Weights of a small transformer language model.
Architecture: RMSNorm before each block, rotary positions, no biases in attention or MLP, untied embeddings.
Training: a variant of SOAP for these matrices, 441M tokens, 3367 steps.
Each number is 128 + 32 x the weight over the matrix's rms, rounded and kept within 0 to 255. Layers, rows and columns count from 0.

# layer 10 MLP up, 704x256, rms 0.137, rows 160-194, columns 192-255
[[139  74 115 179 123 104 127 120 130 137 138 129 167 149 121 177 103 175 114  94 111  97 101  77 128 115 131 169 161 152 108 101 138 117 149 136  98 102 137 102  71 122 138 122 146 140  70 120 151 108 105 109 123 136 173 152 116 144  96 151 136  71 141 126]
 [113 169 184 107 152  87 198 147 178 131 139 104 145 136 152 135 116 152 120 117 123 131 160 141  72 106 160 129 166 170 170 189  94 102 103 143  95 140 130 141 131 100  91 171 119 147 155  76 115 135 118 157 144 196  65 160  63 148 125 152 105 173 178 110]
 [ 77 139 111 112 144 144 124 109 162 112  90 119 102  97 156  96 160 115 145 121  80 109 162 141  91 116 100 132 104 130 143 138 132 140 138 156 165 104 151 154 125 136 127 142 113 134 105 121 147 148 141  98 128 123  99  95 118 134 125 124 148 142 134 184]
 [216 128 120 165 179 146 126  64 172 150 172 102 115  97 148 152 117  83 155  61  62 139 115 156 151 117 133 170 208  72 104 108 185 148  84 167 105 150 130  78 102 107 122 111  76  82 129 122 128  56 125 123 140 138 131 144 107  83 144  72  82 125 151 118]
 [118 134 121  96  81 166 113  81 139 131 145 217  64  74 108 123 105 102 161 137  87  99  88 102 142 119 131 129 167 149 109 140 199 135 154 140 131  85 103 118  40  68 119 121 119 206 129 167 113 106 135  35 152 138  94 116 112 122 155 169 126  89 147 138]
 [157  52 118 129  35 112 172 114  66 161 144 244 149  97 166 141 167 160 133 106 132 149  78 106 111 125 142  79 108 126 133 119  51 135 161 139 187 167 142 132 114  78 132  88 168 135  57 107 149 106  92  77 134 177 154 139  78 141 106 108 124 123 149 123]
 [114 137 168  77 123 146 141  55 114  83 137 154 122  76 166 199 103  64 138  88  76  98 145 162  77 148 122 110  65 118 139 127 155 170  79 104  82 138 141 117 142 152 141 146 134  70 124 180 123 135 107  89 121 111 109 137 147  86 130 164 126 105  93 144]
 [ 89 183 109 115 119 165 121 164 100 138 147 153 112 151 130 127 129  93 111 194 121  96 113 107 151 118 136 135 147 112 162 148 129 155 109  70 170 114 157 111 126 200  89  64 117  93  80 106 127 105 159  73  89 134 133 127 144 141 105 168 136  84 142 106]
 [ 85 190 104 133 148 134 195 180 176 101 118 165 107 107 119  39 125 150 161 141 157 112 102 144 165 141 143 103 139  78 113 126 155 161  80 127  84 121 120  98 104 114  81 177 130 123 119  85  95  60 136 157  55 165  99 132  89 111 106 135 164 113 134  83]
 [174 139 119 180  73  80 111 144 128 112 132 207 169 106  83  62 101 183  73 137 134 125 178 156  81 119 136 140 186 162 120 165 162 139 160  99 143 138 128  76 158 134 131 134 163 121 188 162 140 127 135 161 126 217 175  69 150 134 148 130 148 128 100 179]
 [116 136 134 135 109 146 126 115 109 174  91 117  81 177 120 139 178 111 172 150 154 148  99 132  93 173 105  90 102 126 136 102 163 109 111  90 169 140 130 128 126 117 112 185 127 120  89 177  67 165 138 183  80  90 118  89  70 146 135 146 139 152 126  64]
 [104 111  90  98  61 146 160 139 103 100 142  91  94 160 104 246 103  83 104 123  80 117 110 138 118 142  59 115 124 152 182 149  66 195 153 128 132 134 103 157 112 140 138  94 119 105 182 117 118 133 132 107 123  98  84 105 128  84 146 130 112 153 194  83]
 [132 139 135 153 124 123 127 174 171 162  85 119 113 153 151  95 158 128 124 114 124 161 120  93 111 129 114 212 120 108 123  79  83  97  95 155 113 162  90 118 131 155 107 131 170 190 155 134 136 109 100 155 140 122 144  96 100 157 125 164 105 137 125 138]
 [108 119 146  56 141 137 134 109 147 106 118 187 110 141 120 130 133 116 112 165 138 129 124 109 130 151 140 114 120 144 157 102  84  69 217 147  88 137 119 160 112 114  69 155 128  99 160  49 148  72 172 153  61  50 113 183 145 135 129 103 137 130 163 145]
 [108 117  81 183 150 136 138 147  85 136 111 155 125  92 144  98 133 101 207 148 147 153  80  94 153 127 171 114 148 153 156 169 120 131  73 169 160 118  77 126 110 127 161 112 166  97 148 146 143 173  83 169 130 163 112 127 198 172  87 190 106 122 173 111]
 [104 127 158 113 175 102  59 102 143 116 141 160 112 203 157 150 131  82 117 132 183 171 158 108 158 171  91 222 115  94  44 155 100 133 112 132  75 129  80 136 153 137 146 138 111 156 126 173  67 127 187  95  89 185 104 128 166 128 148 121 135 148  60 154]
 [ 74 130 106 170  67 108 131 146  82 174  91 126 206 140 122 115 105  99 125 162  97 117 144 154 117  96 116 115 171 148 134 192  84 108 210  99 108 153 104 106  63  80 147 117 110 125  76 139 105 124 110 176 118 199 138 171 179 164 101 153  55 120  86 123]
 [152  51 138 201 145 250 182 134 110  89 113  87 140 142 143 153 118 137 126 114 167 106 101  48 121  62 161 167 135 131 109 154 129  86  57 111  78 149 112  70 137 121 120  86 191  93 125 124 134  60 142 191  56 117 137  81 123 117 139 151 126 154 128 172]
 [165 173  84 125 113 102  96 101  83 171 126 142 176  95 135 194 131 175 124  90 112 129 129  87 104 168 105 128 150 101 135 179 102 128 152  61 141 157 159 171 164  64 132 166 139 139 114 116 152 197 133  97 152 129  81 181 200  95 137 112 178 120 166  86]
 [176 132 146 149 116 127 113 167  85 120  99 100 117 107  96 127 140  39  69 178 170 160 176 105 189 136  82 106 152 175 205 106 161 161  71 112 100 123  90 120  73 155 119  74 113 179 163 139 137 133 146  99 123 156  83  99 173 116  97 150 149  90 146 122]
 [100 155 126 116 173 101 155 155 139 175 150 129 188 156 113 117 134  69 113 137 106 123 127 111 158 164 124  83 139  90 109 146 132  75 139 108 107 110 123  92 144 161 115 118 124 151  92 139 187 127 163 120  93 119 146 106 125 120 137 115 168 107 155 117]
 [140 177 186 161 107 154 148 131 120 111 146 136 129 146 131  77 123 172 133 113 131 110  73 146  79 115 175 124  77  80 149 137  76  68  75  96 154  89 160 213 182 185 120 129 108 139 121 124 113 122 152  85 139 164 134 112 148 136 164 148 110  83 137 117]
 [128 152 142 166 112 145 109 160 111 137 117 136 168 161 101 130 125  83 112 108 101 127  60 113 119  90  99 102 165 148 133 134 152 125 168 198 140 108  96 150  86 104  77 113 108 131 115 120 158 123 132 161 167 122  97  80 107 113 154 146  91 146  63 107]
 [117 170 155  91 131 133 130 114  59  74 146 131 123  93 163  92 129 118 132  95 132 131 145 142 179 146 118 129 125  95 128 117 103 138 112 137  98  92 144  98 174 131 101 132 142 134 172  95  94  92 121 135 125 140  84 140 117 113 126 132 158 149 133 132]
 [132 138  96 185 173 196 159  94 135 129 163 120  49 128  66  97 105 142  68 185 122  92 142 144 114 149 140 195 111 104 127 117  98 135 134  82 128  84 161 221 112 151  89  91 136 105  60 113 127 166  84 138 156  38 160 165  64 112 141 150 144  90  99 165]
 [128  62 150 132  95 145 180 138 139 114 127  98 159  90 193 123  97  78 124 112 137 148  45 167 102 115 134 127 129 160 136 110 162 171 112 143 133 133 151 115  89 119 145  83 121 145  54 120 153 166 107 214 158 116 182 131 104 164  76 140 135 163 126  95]
 [178  80 177  98 113 152 130 135 117  89 131 106 131  88 164 144 142 141  48 135  66 110 103 140 139 147 114 169 129  76 161 143  98 126  76 115 117  55 136 169  59 107 147 182 108 126  93 115 113 102 147 137 122 118 136 108 136 148  92  79 153 131 196 141]
 [106 155  88  80  81 124 132 184 129 104 149 120 137  89 123  60 119 166 126 164 127 111 160 127 151 129 152 145 171  43 132 149 141 128 121 118 181 188  99 105 129 163 117 166 155 119 155 115 119 108 115 195 183 139 187 123 159 132 135  80 191  87 185 137]
 [125  97 150 116 156 132  77 117 156 163 170 136 144  92 149 179 157  67 169  96  88  91  77 167  73 194 168 109 111 177 132 111  87 108 117  88 192 162 135 127 117 168 150 129 142 125 127 145  90 133 147 140 144  95 133 108 135 189 154  53 108 119 155 155]
 [180 144  41 117 122 147 158  74 141 131 155 106 138 121 126 180 115 183 114 131  97 100 114 115  91  50 184 161 109  95 148 111  99 103 107 108  55  84  65 161  99 161 145  87 156  42 129 150  62 197  55 121  93 178  83 175 190 130  64 103 179 159 107 109]
 [135 145 132  90  64 172 109  83 122  83 146 168 143  46 191 155 104 145 130  82 149 158 112 149  83 134 164  77 179 148 164 154 182 131 139 116 170 103  96  92 162 127  96  98  99  88  96 108 134 157 100 104 123 135 169 117 123 132 103  37 121 102 159 138]
 [117 144 125 138 148 140 176  99 140 144 146 116 114 154 188 127 123 113 189  83  82 132 158  80 100 127 114 143 153  99 103 180 126 111 159 163 174  85 139 168 135 139 193 128 101 143 176 154 119 158 128 139 157 146 133 107 155 116 142 156 190 110 164 113]
 [123 140  11  86 129 164 134 108 124 170 102 106 124  67 178 130  87 142  79 129 131 119  84  93 114 180 161 159 123 135  67 120 115 127  86 151 139 125  91 129 101 113 178 141  94 133 132 104 168 170 148 120  87  81 129 116 168 163 133  69 123  64 103 132]
 [125 152  38 151 149 148 135 162 143 154 126 125  85  59 115 174 105 126 149 156 149  97 153 112 153 112 117 118 106  85 118 106 170 164 140 110 113 120 106 166 132 177 138 184 163 108  73 105 154 100 159 155 110 153 158 148 118 103  99 168 169 128 139 177]
 [124 121 117  37 204  96 130 110 104 101 182 121 102 220 137 145 119 114 142 135 105 143  92 135 112 136  90  95  92 145 141 156 132 133 128 130 120 138 127 151 138  73 157 118  93 157 129  80  58 115 131 131 133 157  68 173 130 110 159 167 181 106 150 113]]
# layer 10 MLP down (transposed), 704x256, rms 0.128, rows 160-194, columns 192-255
[[159 105  61  99 162 109 167  70 165 114 131 121 168 148 122 209  90 143  96 146 161  80 117 130 123 179  88 134 137 106 115 127 176 160 141 130 189 134 131 120 165 134 149 129 105 145 160 132  75 124 121  76 118  95  89 119  88  86 178 101 115 107 112 146]
 [140  93 150 144  44 100 110  98  80 101 161 156  70 128 148  87 118 127 107 123  94 104  81 138 134 105 154 152  90 136 147 149  94  86 143 142 117 127  92  59 124 117 159 156  60 108 124 139 161  97 157 112 124 128 168 123 129 191 151 138 130 117 121 145]
 [ 72  52 141 173 192 112 136 157 123 156  55 132 111 120  76 134  82 188  78 105 124 126 135  93 136  96 107 129  81  78  66 151  96 122 134 179  85 120 119 170 106 161 153 143 137 143 104 119 146 138 140  91 169 122  79 125 125 114 136 144 127 141 159 162]
 [149 138 128 206 117 149 116 114 145 114  72 131 137 125 170 195 104 147 155 140 108 121 107 169 109 142 199 160 153 112 131 120 169 130 163 154 123  99 113 131 164 156 107 146 126 155 154 133 209 128 127 133  68 139 150 164 164  89 197  98  62 155  91  90]
 [ 99 139 126 180  90 165  84 140 112 209 162 129 142 121 167  87  61 114 149 151 139 105 171 141  94 121 106 162 173 123  97 150 128 155  98 128 130 174 129  64  70 161 170 164 137 108  82 145 150 152 117 149 164 159 186 158  86 147 157 138 102  85 160  87]
 [123 108 117  93 145 125 163  83 142 117 178 164 110 110 103 132 123 137  88 138 122  96 139 131  98 108 103 110 175  76 155 144 156 120 145 179 168 191 188 144 162 105 174  85 136 105 192  78 216 131 141 110 125 125 152 141  58 140 101 111 111 128 101 150]
 [101 145 105 104 112 115 232 154 122 156  92 107  75 114  59 156 169 134 154 153 117 126 113 132  96 152 151 132 170  86 155 134 132  92 136 123 122 145 116 125 135 160 105 153 103 155 127 128 143 152  84 127 121 149 119 112 186 114 109 129 150 116 159 198]
 [168 128  96 177 187 127 133  92 161 136 149 116 118 145 146 106 106  93 111 131 122 144  83  80 115 159 118 166 138 133 115  84 124 160 152  62 147 109 128 120 100 118 162  52 103 108 109 111 181 109 138 137 121 110 123 106 100 149 132  79 138 144  87 122]
 [163  72 107 196 156 136 165 123 142 113 123 132 127 124 140 152  89 116 125 111 135  91 133 117 129 116 150  84 167 167 136 189  90 168 114 185 142 154 109 104  97  88 115 136  89 118 141 151 119  70 128 145 128 174 163 135  41 163 173 115 150 128 133  94]
 [126 102  96 142 138 118 112 125  96 165 148 108 111  78  60 136 151 198 144 102 115  89  92 140 123 104 102 147 122 153 135 133 168 124 176  72 117  44 148 119 126 130 105 115 112 133 172  97 116  86  62  91 144  86 129 118 148 164 110 142 152 113  61  75]
 [139 102 141 128 169 175 125 121 166 187 121 147 141  92 154 142  77  93 179 139  79 168 154  92 108  80 127 112 142 165 123  88 159 142 132 167  80 157 153 108 130 108 107 146 105 145 106 152 165 150 153  98  59  82 126 170 130 103 152 119 162  65  86 121]
 [130 168 201 158 111 104  55 104 181 165 135  98  83 140 146  50 144 148 137 143 122 166 141  91 119 136 139 116 122 139  58 165 173 143 118 155  84 154  93 195  96 115 155 159  94 123 112 120 131 115 166 138 205 100 105 129 126 129  93 150 141 125 161 113]
 [ 88 108 136 123 131 101 151 124 128 164 111 125 159 153 130  80 178  99 131 106  69 116 139 167  99 106 124 154  76  90 100  90 100 105 153 134 133 126 141 180 119 137  70  97 109 127 158 138 161 121 182 149 156  67 129 108 149 100 145 145 122 149 131 129]
 [147 122 176  89 102 160 118 200 102  75 119 139 101  87  59  97 101 117 123 128 164 125 111 120 160 180 139 145 211 131 122  81 143 120 170  79 149 120 177 118  73 185 148  95 114 108 102 110  94 103 133 102 121  69 147 192 103 158 156 162 148 150 138  77]
 [114 107 218 130 172 144  94 159 108 157 165  77  80 134 137 132 146 110 165 111 144 110 133 181 125 114 154 111 121 138 103  99 115  70 106 174 160 120 112  86 157 126 159  93 114 101  78 138 160 137 138 132 105 111 115 147 149 117 174 128 148  89  77 134]
 [135 122 114 125 108 114 105 115 122 103 139 106  59 132 169 135 105 124 131 138  95 142 111 146  87 113 122  66 107 124 185 127  79 173 192 118 104 145 192  62 175 117 174 129 133 153 132  89 102 163 121  97  82 138 108 128 149 127  50 105 118 199  84 115]
 [109 121  26  84 105  84 176 145  75  57 122 139 109 142 120 105 187  93  86 154 114 162  84 106  78 124 146 134 124 106  95 122  90 155 107 123 132 152 191 105 146 142 162  80 114 115 122 119 126 136  54  66  81 133 129 154 125  79  96 132 188 127 158 117]
 [114 113 120 141 125 176  92  91  77 126 133  46 124 134 156 112 126 144  44 121 130 109 202 103 132 118 148  79  91 168 131 176 121 147 128 152 124 134 102 116 170 123 158 128 128 130 106 126 165 107 106 104 131 149 154 141 134 115 166 144 120 123 147 142]
 [136 114 162 104 135 133 152  84 152 155  59 113 103 189 155  79  60 173 180  96 125 132 190 104 176 133 149 154 145  99 159 109 120 189 115 134 101  91  89 107  75 123 225 119 157 142 146  95 122 130 161 118 141  88 102 103 133 118 137 171 155 120 148  82]
 [ 89 185 130 110 155 138 145 189 189 121 158 155  86  68  72  83 139 122  50 112 136  87 132  76  99 165 133 152  91 119 141  89 105  98 190 128  87 102 141 121 139 172 121 121 101 122 139 127 149 108 165 137 113  93 162 157  79 156  62 129  99 102 120  61]
 [175 178 117 144 181 113 137 142 104  92 128 170  92 146 131  58 120  83 186 123  73 130 149 194 157  83 153 170 100 106  59 112 153 101 170 113 129  96 175 157 112 100 170 108 185  95 162  78  70  77 119  96 125  86 177 142 161 117  88 108 159 161 117 176]
 [145 102 114  99 145  90 105 151  83  70  48  62 145 131 108  93 202 167  48 101 123 100 102  85 117 161 169 125 105 143 133 128 117  69 113 143  87 115 110 138 147 136  66  87 108 153 126 112 107 102 140 121 142 159  96  85  55  96 114 138 144 151  92 120]
 [179 145 126 157  49 165 150 149 140  91 153  90 155 146  41 165 105 117 159  64 131 137  97 164 139 156 114 134 132 146 135 114 168 124  26 157 161  49 123 102 149  90 162 108 128 157 115 129 154 106 196 131 124  60 155 124 158 121 113 123 141 140 114  75]
 [ 85 100  90 178 170 126 109 146  58 110 156 118  79  92  96 154 130 142 139  89 102 111 153 110 112 157 136 153 141 147 117 170 205 123 163  87 109 165 135 104 129  92 142 140 124 142 102 203  81 159  77 145  88 120 114 169  47 110  97 142  89 187 129 184]
 [135 178 137 130  78 154 130 154  75 143 110 130 161 128 111 120 135 121 133  93 105 140 150 141 155 124 146  99  86 143 144 180 144 134 159 109 141 144 121 175 135 120  91 155 118 110 116 143  82 110 114  94 104 122 158 129 117 119 118 113  86 113 130 157]
 [143 152  93 152  91 132 133  88 137  81 107 150 119 102 144 195 127  90  92 132 148 144 111 128 114  66  85 123 163 101 118 108 119 114 101 121  72  84 133 116 117 139 146 150  86 171 138 184 156 113 154 121 116 120 128 153 172 117 136  88 153 150 144 230]
 [108 173 141 111  80  85 110  92 134 133 101 152  81 101 115 137 113 158 160 100 137 113 134 123  95 129 161 127 137 142 137 109 130 151 125 113  81 136 160 168 148 125 107 137 104  79 110 142  90 148 154 130 200 129 161 114  46 111 100 144 139 172 134  77]
 [ 86 133 111 116 105 162  94 189 131 125 176 161 134 144 117 162 125 143 116  85 182 131 166 157 110 179 105 169 131 154 203 140 147  60 146 112 153 163  56  93 112 111 118 142 168 188 116 106 136 178 157  97 139 104 144  77 117 119  59 144  95 156  94 134]
 [134 111 152 119 109 134 143 125  80  64 113 123 192 189  96 124 148 102 102 100  99 114 117 143  73 153 133  99  94  98  68 120  87 149 111 118 147 151  74  79 117 146 123 145 123  86 114  73 100 115 126 137  90  77  89 154 127 155 121 168  99 150 101 103]
 [143 120 129 161  85 104 121 129 141 141 116 116 168 143 160 149 130 120 153 102 144 103 151 133  51  69 142 136  66  65 119 115 139 148 150 129 154 171 128 247 131 159 105 147 161 113 149 114 139  96 148  95 164 139  94 142 100 180 152  73 121 189 152  87]
 [118 119 172 105  93 146 135 170 185 173 103 161 109 145 176 135 112 141  87 141 111 143  82 149  95  66  93 125 132 190 175 134  96 162 135 123 108 112 185 135 169 171 133 147 135 120 105 171  92 147 154 108 148  84 141 139  28  65 135 142  64 165 132  93]
 [142  94 138 134 135  92 143  87  77 155 107  79 183  97 177 200 111 123 155 132 181 201 150 137 131  99  84  84 165 115 197 122 110  12  59 123 189 120 123  97 167 134 121 135 145 148 137 100  53 120 130 145 120 155 141  61 140 112  83 171 151 142 135  79]
 [ 79 127 110 154 137 143  82 145  71 136 107 121 129 124 140 136  92 138 127 116 137 115 114 151 122 125 119  85  88 136 147 178 143 177 154 124 144 144 120 124 163 145 190 174 150 115 117 192  98 146 147 131 156 107 122 147  99 203 154  94 152 142 148 124]
 [150 165 141 134 109 115 200  82 126 118 137 194 109 113 134 156 171 142 128 132 148  85  61 119  46 166 167 183  92 128 139  99  53 135 176  85 117 145 138  91  97  89 164  58 120 103 100 149 142 152 116  99 124  70 115 167 101 153 144 109 140 121  74 185]
 [118 104 119 142 120  99 100 141 203 154 138 173 162  68 102  96 132 182 156 181 126 109 107 171  69 104 104 116 126 126 183 185 150  84 177 125 101 115 153  74  99 150 113 134 121  65 154  71 156 124 137 137 145 174  95  59 163 201 126 114 128 130 137  80]]
# layer 10 MLP gate, 704x256, rms 0.135, rows 161-195, columns 192-255
[[160 113  91 113 120 114 165 121 133 156  32 181 141 105 103 151 168 101 122  70 141 122 170 183 182 186 180 113 117 122 118 181 103 145  91 137 152 112 148  86 100 158 122 124  81 168 163 184 108 146 104 146  84 163 138 142 145  75 110  68 100 125 121 173]
 [111 105 121 125  94 132 174 135  88 193 147 122  95 111  86  98 117 132  83 151 105 129  96 111  54 143 132 151 108 111 143 110  60  73  93 102 134 142 135 128 136 135 143  69 131 166 154  68 200 188 204 145 115 172  97 154 138 122 142 119 129 115 173 151]
 [122 118  94 180 171 200 139 105 123 125  67 207  70 101 199 117  94 205 144 113 154  51 138  86  96  81 152 159  91 141 123  88 103 117 214 111  92  78 149 177  91 113  74 169 129 129  95 130 142 110  91 176 133 129 128 122 129  90 154 171 119 227 164 153]
 [ 81  86  87 121 102 179 135  85 123 161 162 124 106  63  85  63  38 129 107 123 122 133 159  57 160  71 113  92 161 138 128 146 191 125  90 131 139 137  92 133 119  71 109 148 151 137 187 114 156 150  91  78 146 117 125 120  47 198 111 143 139 103 166  38]
 [130 158 159 130 133 103 163 225 135 140  42 136 124  78 104 147 173 131 155 161 161  76  50 174  53 134 104 145 160 156 118 136 130 129 100 120  88 136  69 131 128 117 140 165 125 146 102 164 147 179 145 150 180 124 113 134 151  95 147 126 182 111 159 156]
 [180 137 157 155 118 133 100 137  46  66 153 140 149 171 170 108 160 124 142  94 114  93 168 144 110  91 100 231  60 130 113 106 125 158 169 134 128  68  67  89  95  92 125 130 174 150 128 123 110 113  94 123 162 125 158 108 123 120 100 110 131 183 142 129]
 [113 155 123  55 162 158 116 111 114  91 174 106 116  72 122 149 156 112 134  44 140 129 124 195 105 131 132 118 178 137 145 120 168 129 194 135 156 197  56 108  92 120  98 129 111 101 125 145  70 111 142 141  86 142  85 119 145 120 129 164  71  94 204 107]
 [ 89 136 126 139 228 107 135 116 160 149 155  90 155 133 138 118 156  46 116 148 152  79 107  95 135 160 189 116 133 122  89 121 133 120 124 133 176  77  67 137  53 147 139 120  65 127  95 153 129  74 161  82 123 153 146 136  69 104 126  82 112 127 143 123]
 [ 78 106 128 116 111 132  97 105 122 167 127 101 127 135  94 102 122 141 159 131 107 118 173 130 134 157 141 138 138 136 144 129  87 113  86 120  49 153 112  61 135 102  96 152 137 105 154 176  80 132 192 134 186 177 134 126 145 134 113 168 149 126 109  91]
 [133 187  78 130 172 109 126  75 104 112 120 142 160 154  97 108 112 123 119  74 196 158 157 181 183 142  88 136 139 117 108 101 115 143  78 178  64 121 163 139 132  96 164 157 135 134 167 116 160 106 184 181  91 182 120 169 102 124 121 124  71  94 155  78]
 [149 111 159 121 167 134 151  86 108 135  97 205 112 129 127 162 126  79 165 160  71 108 185 218 124  99 132 143  75 119 173 144 112 139 118 141 118 130 197 114  91  99 132  93 146 120 147 113 101  95 126 113  29 100 112 143 107 125 160 141 117 159 179 225]
 [122 132 196  92  95 130 152 178 145 125 175 143 159 102 155  99 127 134 151 147  86 123 104 171 152 129 124 122 105 138 130 153  89 127  98 153 129 112 145 134 182 142  62 149  79 103 151 154 116 161 132 120 134 118 185 106 131 182 140 105  82 112  88 128]
 [182 162 130 125 149 101  95 102 160 181 138  85 176 139 101 119 134 121 137 156 107  71 154 132 167 141 107 158 175  65 110 120  94 133 131 136 125 153 117 116  73 128  93 219 155 201 106 121 156  89  93 181 148 151 182 130 205  86 117 141 146 125  66 139]
 [114 151  97 160 154 123 123 164 137 155 139 130 171 117 176 127 129  90  97  74 129  82 155 111 140 144 114 120 153 187 112 126 125 102  98 119 104 186  84 144 140 133 124 147 144  95 140 135 103  77 101 101 103 143 158 171 127 148 132 126 168 107 161 104]
 [141 165 197 216 174 164 124  83 133 143  88 130 132 138 145 152  95  72 158 129 128 149 147 149 165 143 156  79 139 107 125 125 190  76 104 151  99 139 110 131 132 151  86 132 134  88 106 136 134 147 122 104 159 151 199 125 107 112  85 141 117 141 143 160]
 [ 86 181 172 222  36 124 110 132  80 145 130 134 142 115 152  98 132 154 131 114 121 117 117 167 142 104 134 143 125 128 135 188  91 143 153 165  95 148 102 121 110 102 150  80 107 106 141 193 146 112 125 146 104 145  89 164 129  85 100 130 116 195 121  79]
 [147 158 114 166 140 137 131 112 137 142 122 138  75 120 109  33 132 145 119 131 127 128 158 164 117 125 126 162 130 138  94  55 168 147 173 185  87 121  81  91 121 160 127 110 167 110 149 131 188 112 167 134 178  81 127 125 135 117  54  88 176 149 129  37]
 [141 129 178  99 125 207 158 159 136 158  78  98 156  96 157 134 125 171  64  45 103 137 148 132 111 116 164 153 133 156 125 138  67 158 118  69 211 132 214 131 133 152 109 158 143 182 131  96 126 123 132 119 117 104 134  58 115 139 150 130 143 147 130 126]
 [ 53 140  97 125 141 231 171  87 144 160 118 122  69 110 185 125 140 115 170 125 127 116 145  68  81 138 141 162 124  92 131  87 102 156 121  99  91 141  78 143 132 133 139  86 170 161 163  79 123 109 106 152 107 134 112 180 108 142 120 112 167 138 122 109]
 [112 165 144 123 140  98  99  64  73 136 138  74  69 152 147 177 127 142 124 124 165  75 119 165 169 148 149 164  98 100  71 128  97 131 140 102 128 111 145 130 107 121  91  83 135 118 145 132  67 132 121 142 151 153 147 185 115 143 112 145 131  92 114  98]
 [110 143  89 137 109 130  62  86 121  80 134 104 124  78 180 109 133 124 159 143 155  95 201  92 146  64 231 142  96 157 167 117 144  88 153 157 107 108 144 130  83 181 149 158  98 121 114  93 100  76 100 129 149 104 112 177 145 109  91 127 138 133 120 121]
 [108 143 134 138 166 203 168 138 157 155 131 103 177 147  99 157 114 101 143 145  92 120 123 108 155 114 103  93 104 131 169 177  71 230  91 181  68  93  79 143  60 100  57 113  80  86 157  69 114 120 134 116  91 115 161 145 106 144 209 193 127 142 100 159]
 [153 188 124  93 106 103 108 113 149  90  97 177 113 132 142 129 127 169  96  50 132 127 139 139 143  84 133 123 117  84 163 154 129 161 157 136  99 126 160 136  91 153 130 144  61  92 134  66  99  86 196 130 124 154 121  97 162 148 136  74 139 103 164 171]
 [ 97 113  92 113 137 143 157 194 195 156 113 135 153 179 116 172 124 128 125 144 122 130 142  72  64 117 158 131 170 145 176  81 106  99 124 169 134 173  87  90  91  89 107 120  85 170 144  95 142 111 186 132 106 111 114 136 137 114 116  93 145 172 109 136]
 [141  78 120 121 132 123 153 175 169 173 104  75 166 103  45  84  80  90  72 130 182 111 152 145 116 123 109 147 114 110  92 121 169 185 134 111 141 139 114 127 113 131 155  91 120 174 116  67 198  82  89 132 114 185 140 150 111  60 163 138  89 112 157 122]
 [146 128 133 140 102 122 166  88 140 172 109 113 180 112 122 144  99 123 109 128  97 156 130  97 130 146  98  62  99 133 154 163  98 115 145 121 144 107 160 126 107  91  70 132 124 170 154 109  90 145  84 128 173 146 126 133 143 160 116 141 106  78 124 103]
 [151 158 192 126 220  99 187 110 116 125  44  69 130 213  70  46 115 136 126 159 116 144  67  76  95 158 128 202  92  95  49  95  89 154  87 127 116 145  96 140 137 162 137 137 128 130 139  96 126 138 104 136  68  94 171 119 119  94 142 141 162 153 130 191]
 [115  93  75 118 110  76 142  88 147 146 135 120 101 183 116 163 159  98 102 102 144 143 121  79 156 171 104  94 111 108 157 144  78 158 115 108  90 159 156 150 130 110  96 128 154 119  94 137  75 175  97 185 119 130 130 217 139 177 145  91  83 143 111 152]
 [135 117  81 158 116 190 143 222  94  86 154 133 115 105 116  72  69  61 134 136 153  75 162 121 112  58 143 113  99 148  52 113  94  83 106  91 162 140 133 135 147 145  91 108 100 210 161 122 158  94 118 102 162 121 131  82  74 142 109 105 111 101 169 116]
 [135 130 133 118 131 143 117 114 149  97 189  91 184  94  90 104 142 105 106 125 128 114 100 106 162 110 141 139 165  89 131  82 144 121 170 138  81 109  91 121 105  43  82 156  90 164 113 142  82  99 148 105  99 149 159 211 100 191 131 115 150 108 164 102]
 [145 159 103 113 103  96 147  96  81 114 148 152 114 111 161 113  93 180 140 102  99 132 120 111 100 135 165  77  72 104 135 103 121 136 118 173 183 103 101 153 147 169  89 115 113  89 119 135 144 131  82 161 129 141 111  85  78 116 110 125 165  81 113 125]
 [119 110 157 141 132  91 134 166 128 154 137 123  67 138  97 156 142 147 161 111 122 195 173 138 141  84 132 171  79  85 100  98 153 124 136 163 150 117 115 134 108 161 170  84  90 161 135 101  88 170  98 112  53 184 105 131  62 101 174 213 153 170 113 167]
 [132 109 138 142 150 194  87 186 132 183  91 191 104 138  49 204 139 103 117 125 135  86 141 125 172 164 152 132  80  94  73 114  92 138 149 191 181 196 111 167 139 152 136 136 141 175 104 152 139  98 143 105 107 146 142 150 163 103 115 159 159 134 162 130]
 [123 137  97 143 140 132  70  99  80 149 161  83 131 153 151 162 117 157  84  76 179  92  60 115 144 225 148 183 163 127 120 119 112  96 105 152  98 148 144 169  63 206  52 173  96 130 166 144 163 103 175 127 117 167  94 155 138 113 165 141 191 106 185 164]
 [108  98 106 152  97  86 117  94  81  99 122 162 133 133 128 130 143 147 152  88  97 111 111 107 168 132 136  93 184 111 136 144 121 148 124 125 176 136 121  85 169 160 156 119 202 161 112 119 118 135 136 116  97 174 142  95 165 163 135 129 113  96 189 127]]